From a checkpoint of a small transformer trained on Wikipedia: learned positions.
Each number is 500 + 25 x the weight over its row's rms, rounded and kept within 0 to 999. Layers, rows and columns count from 0. Numbers have three digits each. The size before them is the row's rms in percent of the matrix's.

# layer 8 attention key, 256x128, rms 0.0876, rows 43-255, columns 0-63
054:564456540524497528498499528487485506467514486502493507512476493452514463470504510462557529457514469530495521499519486550496470495516506492487503540473482486467465497494488535518546494524518470
079:479445510503508466488513519508487493467539488469504528493484496459473514490457548493544552485517493518553485499468551515540486461483556523495486490491498482510505506466486520481497521512551495
072:497488507482547484479532467510503456445478496475503580477499519496519511460471549489508520498517492519520513530455524474521487504510552486479469488484481473517500477481504513501484501512513495
054:520553504464546503486494504516509492484496504455497544467494523532492555515455475504502501491473512491502479506487561444524555522472489480477442501494452498543481495499524528459495486475537487
084:483501507537479535470521510500472530464488504511526542490532543509477470483486546487513473517496540506509522459514525540487485493544475495514503499458481490465494473510509461501511531518501509
085:499541495484488520515468516515519490525505528540501458528511479505487507524527492524471488518507492482455489519493461483476479500529482522533555501519529532463504506547494471521479491476471515
091:518464477488506481520537495482480487491537479469500523474459490502515509474498544488499533472509534522538482498474574485497453477494530498495469488486502499478476494485486511527496517532522498
063:521462490536493469498525504469553529464487470512504499460450522450476488475504530549494532481525520506503519492509500505507483508510506487528509508532501489485455518487498514478543497483508491
076:460525473483467521521508517511516503519507492493508468512470511473491526542520469503439510553528474491479474494509475471494539503475501512507529513547495514542548540531534486520480504458470474
067:492482515496529508473541477479479494467483465483533547490494510509467464462501540500534469475465550538512495483469544517512479520513529465519485513500465489484479502481496521503518543488484477
059:455484479525473473498525449498541505470530524506508540455446545487467471474519506485516505476489496524480479516476541480523483511506503476523516500527478509528490510541472493497484530505550510
071:509523501461466517524493506464481537552515493538502484505512497545543482506491460531508462516492468482491486470487507537508483535557481508482516480514519529486459487435521500464447485477430501
062:463483525479476494504466478488493507532518485513523463502501488461490447461509513466539546489521515509499499481463504472522478521483522483529487498517541501515513560474495509510500524497493471
054:457490482493524522466499474477470488558500513506539470530515463480483487536493529498466508506536489484498441472499471533479492500515554517521520455494539487482520501513527514529477486517473517
051:486484479498502498512502497512494519539532488473475509487497454535535511492467467479521556486518484481538468477512581480500494468462493514486490501499543502557529481501494532490440542525502560
056:476523501460466505482498507525501470486454557516502527493530542511509479527558511501476464534482500494473507475540490499459498515512455517468522492474479552473526496475467492516500510481476549
079:499533510470507530499478452528509481533507507503478479493530501515516524545506467513460476510515452478484470527490469515488535507494505503496544479500505540484502507520493518461478498485484500
066:512456479485533487504540512511509452471487536463513515486509539482508516459498482514485550496517539517500475518507499519528495516492509454500491496495445514485530505510480520491503476507479524
078:521513471486519491507463514516473505540560504541488493518518474524537533521483475540499521518507486473490488503524491459523529542464486508462500491495529537530513510531496474480483484493481499
050:467465514518468531509518491531519495507490510518509503507485507513522436479498526463486510508525540510475467515536497470476456471518526497548518510513538504471495520483448488525527499508507496
067:511469485520512487475554492469452499453498478454489532484498522485510509464479520517499531504512536491523504504478517476504522505488497493502473477492474488518497496485516516499529494507510482
085:498504484489502543488511483525542452502504531457504523538525497487532471490521510540493461547491511549477486470494551477484482450437449509489440501503515523439472505460446498517512490475520487
069:554454521483536513469447469488481502498524481490483542479531514511524553493502510492465514499495498499495501465459508509502488486466476530543524506489514493510518472498522476484512491468462557
093:496510529560461495531481454530498474482542513481517491559489498512515509486482513487526456538490505510490487491509514491509489456446504507495406521518499514456516516506484530486506501493522496
087:484482477497525510516473504472448519529503471507489510427490540526466499510499500483459493473479470507504492511483509496507474554543486537504565507461507487555514513513522491478482502514528528
072:504504514507482474518463490494500530485493513524537465484518509512502514451499501484497509472506468486452481468507459473503485519447503525523570500509547476524515511506535548507537490503528488
071:503535481532483490497510541461484502565464478491484518488500510505496504491521470498477489505502481483489480567469530519516503495513501524501542478483479505551469516510488467513445508515531533
079:476515511501483510461504503493518476486535503489506511544503484487501533516462510445507484472510524522459451461512493491496476499438530513504469515504543493504511472520484545514515485486528534
083:478503486527479484506479486458526453498528524493499514525505475499498509480524484467511541497514566525511459536484521502523470438483518515440519471504496513487461515533493537525510522479512489
078:522486474466513516477467497518541495463482494483507499507537463498539485458489511481526505518518524517513511437479469525511510496452509505548501540526515543425553490518475464482530501485519502
061:524513545516466497496512485508488516503487517509491462488491482491464492507496523466538505462467513486471514552546483482476506475530537474448506497507482486557503538511521504502504524534495545
091:515480468471551482495496524480523531530508486496476517491490535498499494487523496485490492507491458483532487469512475513487517562485479525499541499483565466484509462509507483460493450519502509
088:480509509523512490501547463492540477466493540471515497494528464498466465465489470504541503488542532510487479466519500508495488481479504540521491497502505505496488524522490526525550507473518469
059:508511478468485515450498502509484510515526461490512473496517510531527490475490523502453491479539521496479510497499456532461492575500456497522511544462539487502488503521533500473502497564528508
072:482503492449510509514432515511525481506542471493522475504473511562470506480491500466509488572523519490479519509530515493465463522457472497539490533532533497535519509510490499513470514510526519
067:484469519467530531487478522515573476511495499504503499517483456489462480459541511511519512514517483525508539459549495503509490487537474507511551487497518541499472523500471475476486518485518481
094:506484467437522517497510541471551533505480476499449492487488507485502508555510501504499514461502495528502495476515479518505519561525516477498544486493515506514505471482509460501512490506488488
058:514478502498504480483508489508469492518518438489470483466523516516496466489513514480459472525463503513513476476441498505479507490457527515535490562476498537468475484506495539504478544553527529
110:485529480508504540499523472519549491515511508470485467551505447486506490468481499498544485515521538509473478490508492483503471491457501483544444523496492514472518488499484524533508521501533499
061:522500485462493504505483560540511495482479485508479494494514498473512479485526502485454511549519461498518489487521480499525527518485524501488566530481501482501498457491491454493473452489515515
066:483468505523498518493480489534480484487509510480489494504470510473523521452489488497501458584476497506488498490503525482464493471446474516492467531469489500501526489500504485467512483475520505
088:505508508458465522526505491543526454508502539482478484535476458500505490533513494517500483551495520526511509517488515532520488464452524483477422517506489513486508497482490506523467486468505514
072:512505486522498481499543463528482509486504530478516502515514494507515504527510499571475538480520517518513512546499532503510527483486502465465458482489517529470479508467502512527497527488483486
055:488510527536483474524496501500471514520448520515493517475539540469480495487518476487486489504481467483476481520491489509490470453463512547486471489503478496530502505500506512486489527487509521
085:493510485452475498526528529527540479493488522482488471535481478487503502512479500549544476511529540524483529483498480516525506492511511475517452528502504502446542463443491454504502502497476503
060:505480489475488501522503513493498501517458498510448454506511487450506493540478456512524508475517546509532533539529478532561509535518540458472504530517508500506486454489522479517481508502466494
081:483511464502513511459512523471502523502496505474463489473510491506499522490528494522496572464527516526491525549508518503499484513495486549464533481522519504546508522465522464555507505477489515
076:461473520503523521519470506475546432525522518471470481501505514507491495469527501476469470552514530532503451492512500494512453482439501538520491518491499535478465505494476536517498483511539513
095:530525502554474485521458519504491472511502487495497515491501478535490473498524472448471460502480503491527506521492518527521481437480480562478486469533465516520488521531500508500467507455490544
058:486468499534499519477520475549520474501498520529488511496472475496524481480524508524515527542473491487463428479511517510476502455489509541512478482462481465538468477508520505481515501460494504
105:488481479465491518465502484506549480505530476504456466536518447528506497489500518455512516455532529518493491478522485504473472528467515472525498527492515523499501515513516528515539510510505488
074:477506497511505523501497499484521473501512510479485504511486499481480516499514520497542564518480526522495458530486543469527533503516528505440519493536483478520466502475450498507476534465496498
063:521489522485511463499466540450520494476491486526488517475482525519471508544471540479522458548542505515525493484503504499516476485519496478508502487439495503519555507522530497474493480503518499
107:513523501511495508521480496488491517470486511524538508540471506464500498547493534526509467497533500499508481525523522552521485483470551552502504507495483474470444533505504496491501493488504495
097:510469527526509512544503496480484525492532488504531483492489533488498487549451500533476509486496515506446527544461493514476479510485515519486500483513488412482519503481459500478493481446555510
106:523526495523507509505506565480537543466492530471502523515502532473501468471519480506491496506481511488464510471500478509516505476499500481496478517504506448537541488474462451515517488494516441
105:478531528537524512487477476475471454505528504525507470510538508526519511518496494435449503475488489490507473529543514456498525506497504529530506522526497472518566518491498461504465483481478532
106:481488539481518500484493513522487520534512518476498515493480483497474541506502487436494495474459534483507478504460481503500522491466471523482553531546534476543517509486550544532492495521522482
099:530470526507478471493459450541517524516488501487517476514499491503520543510491449530453512488518532505518542500467514508488514451491459462504498528466532475523482498520496499480509522502534493
122:470500506522495491488477498512474519553489481475517518469451500495486487444539492422501457540481503495474513496487515500484510460481500515483489518500505515517534499522558530490550507514495490
125:510451497527553493473514532523549493489492490501501519514501481520469474537477494477507492528513507566540483468511508499447448510553511512513469467539545548503511500518509547513523514492509476
108:489464515502548453461500494531538460513526443479492504516479493523481465485483487455497496514458499485495538505519531475468510506501511506508543537511510486468502501462478552503533493478530473
138:520481460510525521522533519484490468491515523504504512530546442461478439507534504496515488548521515518504494503459481531532449509476534502504494512513467494497472500478515508478455519515536498
109:533492478493520492460492535509543473439516448469496511491509529519495490530475496491502474531523494496503521516520551507517512512546477479503558486504523555480476505482488507482521527520526467
112:458533502525482498466464481467491542529526532490521517528488505477506461457518509511524461456497528481487512480512512495501522514407479522522478492495490499502519556468499495523541501465508517
092:508485502503486531532508524462541486468523526485481483526472461513526443512483517510523493485492513499516472467510535515479478510485525516503522467533502484471461499476460509557504502492494533
102:507501519483484509525537495526507530494497534497546542504449481500469505504509546479535479488544467472532482516494486527511503474487483477514480495456504500497495500524501489529484522488504497
090:512510499490480455525537547534513502474514494454504531488492496501468484442478544524533489491536485475510497505562492484525493480504564495486500497521492534488504543536471518541505497529452505
107:509495485511505467510506495469482490506506514475483509512554495445480469480496541493514545497483560512486512513517523480488506535478528499494479540472505490500553512464533466470512478491463477
107:481503518510503557496524522560490462516533531506535503501468486484522511554453502510450506504461450506483508497525472499496490504518441497492552492514517496528477492506446511523514525490538485
118:489477486497514509534520517532497496427508522500483502478528486513501507506532460481522513498534497458517508518498460495540475513504489503472497496505534493487507506518456485546462524541537516
103:543492481478537498474519464507498499484511535458536540461528515471527536544513497514497498499514502470483494526473510530508487462434502520501481497497495507493461512482498467486521486482449480
107:513476508483538517533486501466518530506476496516523494510479532490469505540480529536532476521483468484474484528509521511496481565508486488482525467530500492489507487560483457543469517488536525
119:503520491508466526528514516482533481497506523516503486516497489514475481513522556554548483516542471477477519521532480528508461519453550496498486512529508507497509533508529491474481486509522485
098:475522490489496482524472506524515471469498451469512543525511494524508535512511508502527498501503486544538497503520512501495496486509530502494525490505485535505501524445531521487511464486457501
103:479458528505508508465447470525511488499477456487460503502514524506484498498482463462487521516502498551485498454528520486507499481517472451543505542470545511546534497521530505506499504512505498
111:542501487490528534498515523507479483473485517466530545509474485461486468532505528478523497479494510474508523434509472503523479505536476515474504479487506521487469466496480502497543561483511491
093:460491480491522468493445491460535491500481503482524519521518497505510492485473538469531490517506506516533480527551497488503542499513539479485468524523505498506545502505496507522482464521482512
103:498507480474447484471477554498526513512476482475450510504473483533454491493470523506507518488552538497498482518542548505488498493487543492507463498507508519496485508505475505473485529497514495
099:506504496510540464502470474471504523502478498494520477509519494527541534481518474518495484544542492512538498517455473480532510474494454525511495500503477522467486477527514459484505524479464538
111:508502514510491468497509488510547536475499474443508493519482538512467500476530492508515546509501467547495498494482471504472522469443493470498508523483504525500484495454555479501486515495491508
112:493502508522515496485544489483505483532529483453498438470534529506522509512509509510496501508447526481500454478522509509488508521483487480530507500489520493525490473484489456478523496469512510
109:496485491505517474503531527504514508475514530453532548518470472508441472492492542494521497511523537502543509481514481531475476510479524520488456497493490528491488528483505507481488515452468458
103:514522496535521496493472485466503508499549526490500489489511509473561475465563465459459486477448539480483489478512442530551519493525484518509454537500501467551482511517465508507512480496511506
100:477489507544493494540467504509480512559497473523479497510505490501508483512481517477518506467493489480498515512512504479520522498481530488504502531531504449529482525498503498512515499498529554
128:535512494462487521474519493490555543496482488483500490473508538510529539536505465517513526537498489480492494527501475525526487547542473457492513511478477485517535492493487531500459509447520536
154:491496502491509500479494501491459544546448493504478510530513490469492484507494500535460500476505514431498491534517508465513539493543451484494501522531484450500484489480492470517436527505524514
139:499450477501482567524548470484520480469450484489506491532462477489505526498502524473569507564519470514483550505495470514509469460522464476470481488541502496473493498492495493511462510473530460
147:507477538487540486523508502538487489500506472500546524547495486536501525487518492501482504514467455523506475455465530498501521441456502518496468519501461527520493524478559501449486518509488489
138:498516468482537473522500477508480458529511460532507518504472481512501500483458515515473534480484508486487465503513515515511546482497505506468506492449488500462468535510519496452442507503491511
142:503545472476480497493491491493475481493543495494486455478472498472492521492529501474517487535522516544501497525494534460472528511535460501477542536540529476473493512503532480483501486506513543
143:510485517508518519496500507544492490519533517472523488480529525495479484530482469505469547483511506505477466485471448482513518517506503493517520477465481503490502485491496469495490489525473512
142:485507504484510566501526491493511488498543507512509480471513532495511496474509479528499509516503488474543505520497496480503515494552439486472512504514473523444459500511507473521468456561506531
130:527500471506471464500515503537495524488525499517484504495496526531523487455485517510477531501484500503511447513526466498467469494527463493522478493496479546456500466542466517507476525514503522
129:478491479487528540498538543490514518504475490470499537501480488529494488515482570491480538529465508523510503543502548529480442527473504518521465472519490496480489528503453540488513530483502487
145:467521527503508507495508474502477492536495538539521418534505482511462507465501495485520489474464538480500506507482494502481485491459511555524481516510453528525526517511517492552510481517506494
140:533506505471488479480511496525496516521528488495514468534508510484521497507494471532474546490526497521514502511499496537469498521500496499517522480433515546478500486509478463497539536523472502
143:498464539516496491515471506456481497503521526489501463498507493514484484452508551496538507516490546472512473461458487543460461508530499485475513511513495487518483516496530558524524490508475450
142:523524511446491495561507478465492510480436470498501491492512468524500520496512496550519537497510491476501472505534482476539511488463504501485508502493516497500495477479487477493467521492516524
141:492478473497506490505491535463520541516476478498488496478503486444505514515487505468529476513553502542483510498524464523477505507533514520478521487499561479515470491489541535542477467509537516
141:477515505526533487479488527441488516485508508477476483489475519486471460545519495518496504509459519548461473509488535464517535520538502534486529512538491482495487493521520511477502525428511522
156:483516537492462523515541483508495503514474475531501486547447491482442544492493515511477536475488474490488512492494510466475472467521517520513462486511567440489513455480482499525457519509552481
145:496501495495539494527523493471505481450488531537507528525484500512459503524484495453535477522501478539497537491504498483483451467509469560511450498501490498491474514501501510495504492476519497
142:493536520486514520520520444441553469488492495527486433507529496496476499481517519545545495531545539458517508510466506514457480495512499515487500507511522513487474488486535546484469510489495471
146:465499460483516501503472474499511516495495500500478478490527505421537494498504477504496503478525542475491510495479478529543467493495491479506503537516504494492484494456467503546490464516490527
139:508537524496527540570478505502494494516504517498528492535519488494517531549478457510466509474514499527464527485494517497488514478546474507480459514472500503485498469453493498503508482455486519
145:473485521473487528519557460514534488465477502556545495540514490475522456563517496468543464488496504501497457505497454473524516514511476495493506527509480476500505521496493482502499484517464463
160:524527492471481500531483560487499478479528495463496496461514477536494541505562501479490515538522451521479517483489476499450458489521520506515528523522531547525501496500513504512538502508463483
153:511530485475509470514495478520452464514516474499465490540502497529530509540502465512504467531492507493522446522511479488491480523509503482487495474522514477525444554523520477496512532492489499
158:523402478492488506508477506516489513530467510491500488463518495519511512518518475495461552490478497511506560522514473480498497535512489479513491472502495519498476467526459494509490521544512517
131:541471531489479538490500518482484534491532475497509528485534484477459514477579500487534480467488523524512490496530499482547503479501482498456490498458536474502544477482516492469497480518485491
147:522515493482524507487528540462479500501466445506522494504527502481498518526488501519459483510464497493503471501495496529486510531508501516463502464534470508497456497511467476522497507498478506
143:499489491500487498495511461494523502523508504512533538542466513497481509517504509487541577512492521452492491484471474460534507476483509517503501465574506517472505495474472519492481540510517479
157:517481459476511491495543472494477495468522484511468545502511526502541512497501500507456537513487466487491510487535544547545547528522499484529537488491513449472460493541515491486455501483534504
133:475488478467538468493504528507508502522494493500459539515513528515505498437491543491532535495501510472523499509507475551470499465515551488495525524496448473487521516521503495514498508498469544
156:525456504494475489488474514508494551501477499478465545463485526502482502500517501512478508464523510505551487524535525487470526543503470470464507510510481454522495492495477510504475464518425535
140:525557500492481491468466515493506470532510489503486470460521520502523556465523486484531448505491518434495517525550533498546470506519458504500471530481482501477503505505527490487510507515497482
076:495522485533515494518509491515524533499485516488469470465512460527497493521513510482523459518504520520540473466526529501516501523508437516526502488545483484523495499517521519520528529454487497
071:493543482486504463538489527487526506472505512461558521524473507508474483546503536532547519496508475458485505496465456451530488486479573485511467530491458514504473566465515507500516494509472517
070:520521500485498482533507556467493477503522469492491485515530468497510519520501528435519552538489491498536548467486502523488518464446515498499475512487503491531489476446541498542512500472493505
062:485468544504510518487484470525508488509533525552495473495517515482516547448473458486481451519515536530500521473497541521523491486496496505492526506531553503505532464485483489513513492482555527
065:479539492518475514541505519484476545466484486465536506537540503517460464550494486516496533501539463501512455476503489541500530493469520486490497509479486484525484510485492543503492493489474504
075:476487534511458472478476458480507504503524494514515506512490544470452489469490496484458514494505496473480497528499508558511513486507544471434512490493543518490479494506454517488452470507515513
072:479509528531533487462506442511543490475506496506488507540511537488483476514488490511450476490528544501491530508534568529529518523521439484426554459518512495492509478514475512505510476504521486
099:504483544496466502521485510476523490520494507515470495500534486506514538471511500415476474511499548534503486471511548531514492533468466488506536506497497467530476459489488512491500494473502531
075:515508543461433519552509530485517549507496506492489533549513471511508460476520485470527522497503477508505470497488489491484496545481536473487475508467487476543444520477466511521512499510481518
098:463495538467523515483489444504560492484483544531474493504521480520494518492488489463524453506522552515524462494505574517520482520528487503480527485552508485522471450501513529472503519477535517
075:520506487479508518519495471491537441480490479523479495488541491528543516498512524520508503527473520521488544521496492523503500523562493490511541503510465526467444491481530465535511493498470467
061:510497532482507492493534496496491498511506491520472519504503512475489522468520477467439507511457564525518496520485528522464552464477491465468486439532534485540495479505438520518501498499521532
082:523495553486502496535509508493505498501482525498452506505491520479542524483485458466446487444484509527539531464491485542502502550483448476507534506492498486482493492528459439514503507465467499
072:513486423507513488499479527482510494468508485489501516505510514457459477494525476529476508499506505483523476490468426498474533510516532520502468483499457544443518532496526498463496520533477482
061:553502508478508515512516466492477428526472490500496518481570480503543484486480515505515515552426536481493469529461453537461489490515529510542480514543507516519512503476532485507472536539491519
074:529469510474486522527499518478516517508511496499471517493505411467541526482512508439531516496467520515515497494491524504485525497479526501526474551517484483533495469492490507535513509488459541
061:483457482512505529550522513484510481487479500442505538491502520516485518534492505544552550523534480475501499477504492532487487485486588490479537493466497484479504463525513500522458483530481488
059:466533503530505463477476527487510459534532512517511518472476488520472533499465480470502452462521473474524524510479528516517502478464493500493458552529513525507491512428498517482511525532523472
102:478464516538479510480507482498524491502503508531453482507541517509541559488464471465457474493485532537524544472503502545508487541491478491473474499477537479507477451511463469501467489488502512
076:499552443496497507496502551491497495498515461457505525487503476491495479517504520537544521504515475461500497505491486455478497467506522498518486499493471495503502563483543497486547513488484513
064:515455507525475467461486480519489475485544472514498516479477494503533524498496485497468484513498515515475499511500445553456513563474495513474474496499548543476462488515476503523450461512474503
073:500493534488490498496486511500510508475499528563473458477511524530494534508481447467478456503515542532499530468499565532504516530492461530501517489508534478483487447502494518477493497488518473
069:521519488497472513505502523535502524495504515452497492535449468478463462490537513521503489493527485462501441532488499438474488453514544538530481499543474507504517572491531508492510525515512471
054:550497486467506545514523516494456493519541508507519524511477513479527530485483475491498472460500445498496522486496497501488526496447503502506468509465502527506505476533496499530489468553534516
071:532523495471459504532513546469480536508495504474485556496502452476533498493516543478519513529446473500480531490477492465508523500487484488486480547498465479511469531504484477525483506528487523
077:540481496469507467507511519512489536483506477495498504531465498465500506512580519523496503463499481481411526500464509463515487444510502525496557489507462486500535565501534514495518508474522479
077:491528488532519494483516497482486518470480506481526490494455537494505483518500516548525495504494453500498526504532476435527448430517517507499531487457516537476547497518508534469548513481490517
061:497520501551504475482457507486518505542485504499516532483488538490476492501497498466497553521498469442471512490504515514505528478519511480466490480475536434501487456445465535510468517502519515
108:485526437516530475496498536521495506483520455483487500531504463485436472511511481532471518505524483506519491500515517464475506481496513515493484501536502504508549509496502517506520494524473520
076:483547506462509524521522503507440494493499502490492501527498477520497476518534476505531501482494440521519498498524455508498485460512492485509550508537493498497508548474495491537537521495489514
065:529503477486470501504511575458507446513513460488508495499486482502496535491513504482498481477526488477539519474462523477492471478463539507521484545494463500498533518464494477533526522547476475
071:499443509500508492490467498497518468490511493512514496502526534544502521507484472476499517516481535497489523504480477562492513485490526473511455491502552514522460450439463514519434445520486564
057:504516500512484505512445525531554493500528494495484487543520433521445489438527511482524520518482467492481509459502528483504499535451458496500485550538479482525499521465473483486484530478464497
070:499531491501457505532471486483550474483534487515499484520506477500509526450523564503480523488490521522493499544518529438549517536466477498478518535517458510507476492495505521503487514477451485
067:496482503527468471507517507475470524525474503518500506487507526498499534500540508472461511494496484498506539490517534492495518483506515511561484504539460532531484434500535462478463505534510545
063:494509502494525522471503475534525491474509530475555504499521467500529481473492546519513530539503502528507436483518481506466480519477504517458490560453495535474519535474485530467458482493457480
075:471489480528520476477522497477453518476495481494536500499531527544507493510509522537514499487522499468507486481478474539456452476516527496483504495534499518497481481501459514504500474486538458
081:528481486525482478482496501492475508511480483511481495482487516488465516528548488467443479488499489519501503499533520484554531499493473504555514483517453526554479437537542477491507469516553541
059:498477488522513470494497485505528527507511521489503506480550482496463546490520482486509475473519492531482504473520539469518503492512478546537533507562493534498453430524504518531478492512506503
056:504506467458448507488459481534510500498525495528473470493496489472505529496513527503483531534478479499514488520496545486559547484448523536468479520453505497514494513497519454493501481492472519
049:513496493509522481488522492519435511517480509552481511523479484466488542535483518472507506455518436527523487491532500483541475453492482491484515489484544459488483513505527494528520509510534537
055:498492474537491533511534506520529475492495478483514493508512511522528444519488503499553492503507556537482498460507513467486484516496461509467534510506477504499516535511501525477487491469503476
053:508508494475491519490494493482484547527479500498535542503528514492522500506529472496480456508502483437574502451512480519450475495495516508537499479544521488469468519477462496515517510522500473
086:524535538445458518508504477548524488537500499519497496513481449476510519498483511470500520522506482527512456532510517469513527512467501499470505515442491507492516528467532474529498547520456525
060:489503506487512516471548497491467525489485508533513500516462521490532501527494466522494452498507511489533513507470473525478447489514542485511481487487548486524520537471445499511502547472512482
064:501519511538485513507523519512511495515483478477478515494518515476492486539480523463453512486509481497464486531497563486549512507521478484533502441469491515504502441525562498489483467530481530
054:472482481501517512512520474523517525496510481470567490506514507484483484492483543526517495498498559515489487513491496501471415511497493525460491497521499508483470543479494509507513446473488452
050:513527501477479536443518481498465498511521481507483482498477475477512492542502514516459527534509514490564453504471532504508516520479528503494478508464496528466493504488530468491480504531480551
051:503503496495460468466464515465469513513486472505484490481480531531503500552551481487501509481502504493517532481519501503484539461503492516554514502510488492514484448490532488508474503551531541
057:519491507506547505462518499473464546498483491488519532456498548501533488489472510501504482473490506466539493494502499542481504510514550502493521464473508536459491508530486494508486498524539499
058:500453497534518511498497534472481481505521521520527521490496503518483511524447445485494483454501555471484572452471505500498486447519541508545508487512480514515500494510477494484471515555508507
058:545536494499504457564500489512511506492466508463527531515513494478482483512444467477529472486513511511437477512490492491524516518526506510520498467515510512506466478484533500520535496525492506
082:490471474488543507474546487491508523510496481463549523492493500505511473539460501543515504519512512494529485471464492523463464497533545514489494518480533499455535516478450514497528490456488478
066:502509475516509494498487493551548518493493473451498476482506509517495431483515482516505497521513522528462474471472495503515483526495514457504491526500536480451502478493488518500489464487468446
085:507500486563509503488512518465448506491474530500493519447514550483492511533512487497467476465500528478500528493496492534509516493514511483554492483507497500499495456531494502492510502535539520
065:513515513479489537500531489520485511527488513561480474495473497486501517553477515495484505542485474472568491524491496472493510510498511519463470514430487497496535508498486452535513542522504542
059:503501559515475492478505523453537537488498519528482500505525424523497508502476447451466511484455496454508491489505514505489507513497527456518523475481507493494518487510509500451490531503517534
080:482474507510522513508501455518476496500525485469547499500498505511539512488497515498538525548492530465522461492484471520447455506486538502460500526505529512472542510467470528500489527484485506
066:499506499529463515475468530513486515485531458447528506469489482545494461514531512501464519515483474509531460458471509528505516510463500503498479490489504523482533491521487500455489471477509536
070:513476510510447477506453510457473482506489524488494525488502487471485529498540503493502507486503487492467521498517492516505509491510494499530485493552463552529489447482516483505488463511562511
080:522471489488457494464471482503461496520494492520478488483466517479484565539523515477458490455521454515510505521531501476532522486491514486523505494503479527533482442529540480494498487533554518
055:508500491464461491506470544497504474496531488510452496480471520513487511487545491491474516511499489531518468506494501470513545506456466468537467516463457547533515504482494477512502518483502503
057:500492514493501461531479513528480471483470492502482501505522481471490492510483540513509528523530466514469507527491513488488527510534501500491470476480512477484461460471536464503511463561490533
063:482480489508492491476487483468482520500511497497521493472487512534484482529529502506463489473512491495529468500538500522478486487519528502470531461544505511485501483554538469463486456518525547
124:508490489516500533536473504457513444512489485493484526483465477514512497514468571491464478473500532465452518500516505503534486462490503465508526525485498505508514536491465548549487527469512532
127:480484492512481490557508527525529482501470523465471502486540485476502484507486502508506492538525502480525450475509559481491473503530521481491475457527505503494511497528508525502477542448495511
121:510540496482513463519410487535519447496484463522503505506469543493504506497490535495552514513487521466487512516493460483528522527483476508489488512518527491492489491515507488494463462499499479
129:493457522469519494501521481503483467496518454553513549538444509488516532488478467466470541472480515508489535504503484459518494524460499501484502471506501504497511519535518521531473499525524483
113:505501469483457536495539479528481513493543520521483499537510480517475503541497507491470491528512478511518544507545451482505483486471454533550485511482496498533512562519512473542493490514433499
120:490461493556481499491489486555520479503508511487489478512561519494535493479502553540465499507506529503537482479503527535464521454503520534489512488478534495492510486443498492500508562512490426
109:499474522504518545537479470487507464479487525463517527471526487559481506509541491485497477516510493459488498509517453461501468535521500440456495483464502461539496452520523501511525496458529507
121:453466514488524494482527526464465511528497499489484515491507490557491474507471504454529476491498481484553530532510473482484499520481540528526493524491471528532523479550473544501465482493508451
133:516462495505489482501485479454478507572486516494478510514515515500509549489441480539438555507486503470545512514517466528548479480476496503507495516515518504499506483459491502493444512514483474
114:509464548487476503469495526485487503486503510458477522526507540535455469542499464499481532519491552510512547484462471462531498527509537507513522490457505514531487526471473493532523525453512459
124:479522469515515496515466515538491506493483558498486535482473487472515531500520494478494513470514486474508530542478498499479490507524499534521462529505519476503460499467490496517494493542520527
131:514583522549510503469477490466488502491501482481502510515522520502542483552506502521503493514498492509507481465498461531483506496476495458443506525514490514435510501489548513464516522522537501
115:474531493487537482494492531479498486532456528458489519530516476496504416515478502475505488505516478515487543512480537552445515498526493501558504508536508493478479488500479482459477513511539480
138:517520498485515467448476525457498508501494515505492497462512500527492503537498478543522504486473561473493509502483503521517518521480508492473540490467513480507469486439468486467506475514547524
120:498474489515487510442474488501511469497516506528510489509499471489483516488571486503486458501524523511488491496500520495508510476548501465532520538514558449499518447487481526529537492506480524
123:520466512436516498507470497479533497531529492546519479515490547478478529517444497542525507496519537476530493524505443489547483496449515517492524476513488480508518493486507481531504503477457481
123:557442539533470482502502547514460517490506485469459488536455539499513494473523530521499477529511474505501511520492495483492469513485519512495527517486470493462523485529510504502520499456509473
116:509477533512449484502513503542492483497518453524465472526506502508492508488464504518485517515486508477473480462472535489490547508519492462477518493513526486498526512477490486484454506479440487
126:506486500500466489474499473476478509504449472526493490528510510505497540487511528528522455494497473543515496491564459492499494475486486472476518512499478477492504484511498564457406470516493498
130:497546546530530490441490476502525530481472524476499515530535494482521494479521502478498525495538472488514513506509479497550492479497486485528513513517510452489527513498483515497550446489516504
105:505491487453539500483490486461526526501488489482527509529507493505500505454493467476518500481550498440484505501512488524488490524525485503492448503500500473439504526518478456546490530529467498
138:499447486440488523516530500476503471525480513460497481500503462526470491574500503512503501505502489479513536493505473506478488518497527461469519518489518505551517481474500469494512487507498525
119:495507489524477533510502472534521507491521504480461525481530486474485471480497513472527502506466499524520493484446486486522518530567504549483487541520538452526479505510512520501534467492546466
132:515486515573500510481491521515528455499487483490503553510521483456517511485519533487472496492491522462475472478491557510485503507500440471469538506521571474490535482485509518452500508475544498
133:475500504480506482522496478529462446451519558424463535470539506469524495500508484511507527528480484517503490531484497503511516484503521487492467488486455531527467474511531520464495506507499481
126:493521492467520513523524506515564536504488454545488477533496507495498510512479509505499497478469518481496479469529530503505549478498466473494521503499519470513493497489466496519536478484496492
132:513452490571489546443498492513502445508489531487494551486549509503513509529495501494506506525499496533544514487470502519484497507505484517450492498499511526513488512449487508503502508480509488
125:491538471502502479474510497535457495497519485482500510512475551511483481492463467509467489518501475512526523508471507528487513517495469567517472531451526491525476484511477468489548530563471502
130:493502511488477493478488541493532482506509495496467483482469532547497480454515508504491493477504537517490505487565448476484514459455507470507505531462501455472571482496471499534557494475447451
143:478516506508518502497478480538500497494519511484450524500474545521519503511476478518569494519478511532514495534494474509496528464481536454479487511457450539491502490518529522476489555502505510
117:491473482496467531498479537495526505434479439515445487496478468461480528508547515546485497506512495494459489496502518512501510510507472454461485520493515493485524529530465541490477473519511485
120:504504489521500498475519553498513504497456504452513526573522508465537488497499497518510480501553474521535498478494479489474482510511543516463531504532462487510484519486471515469493516498494477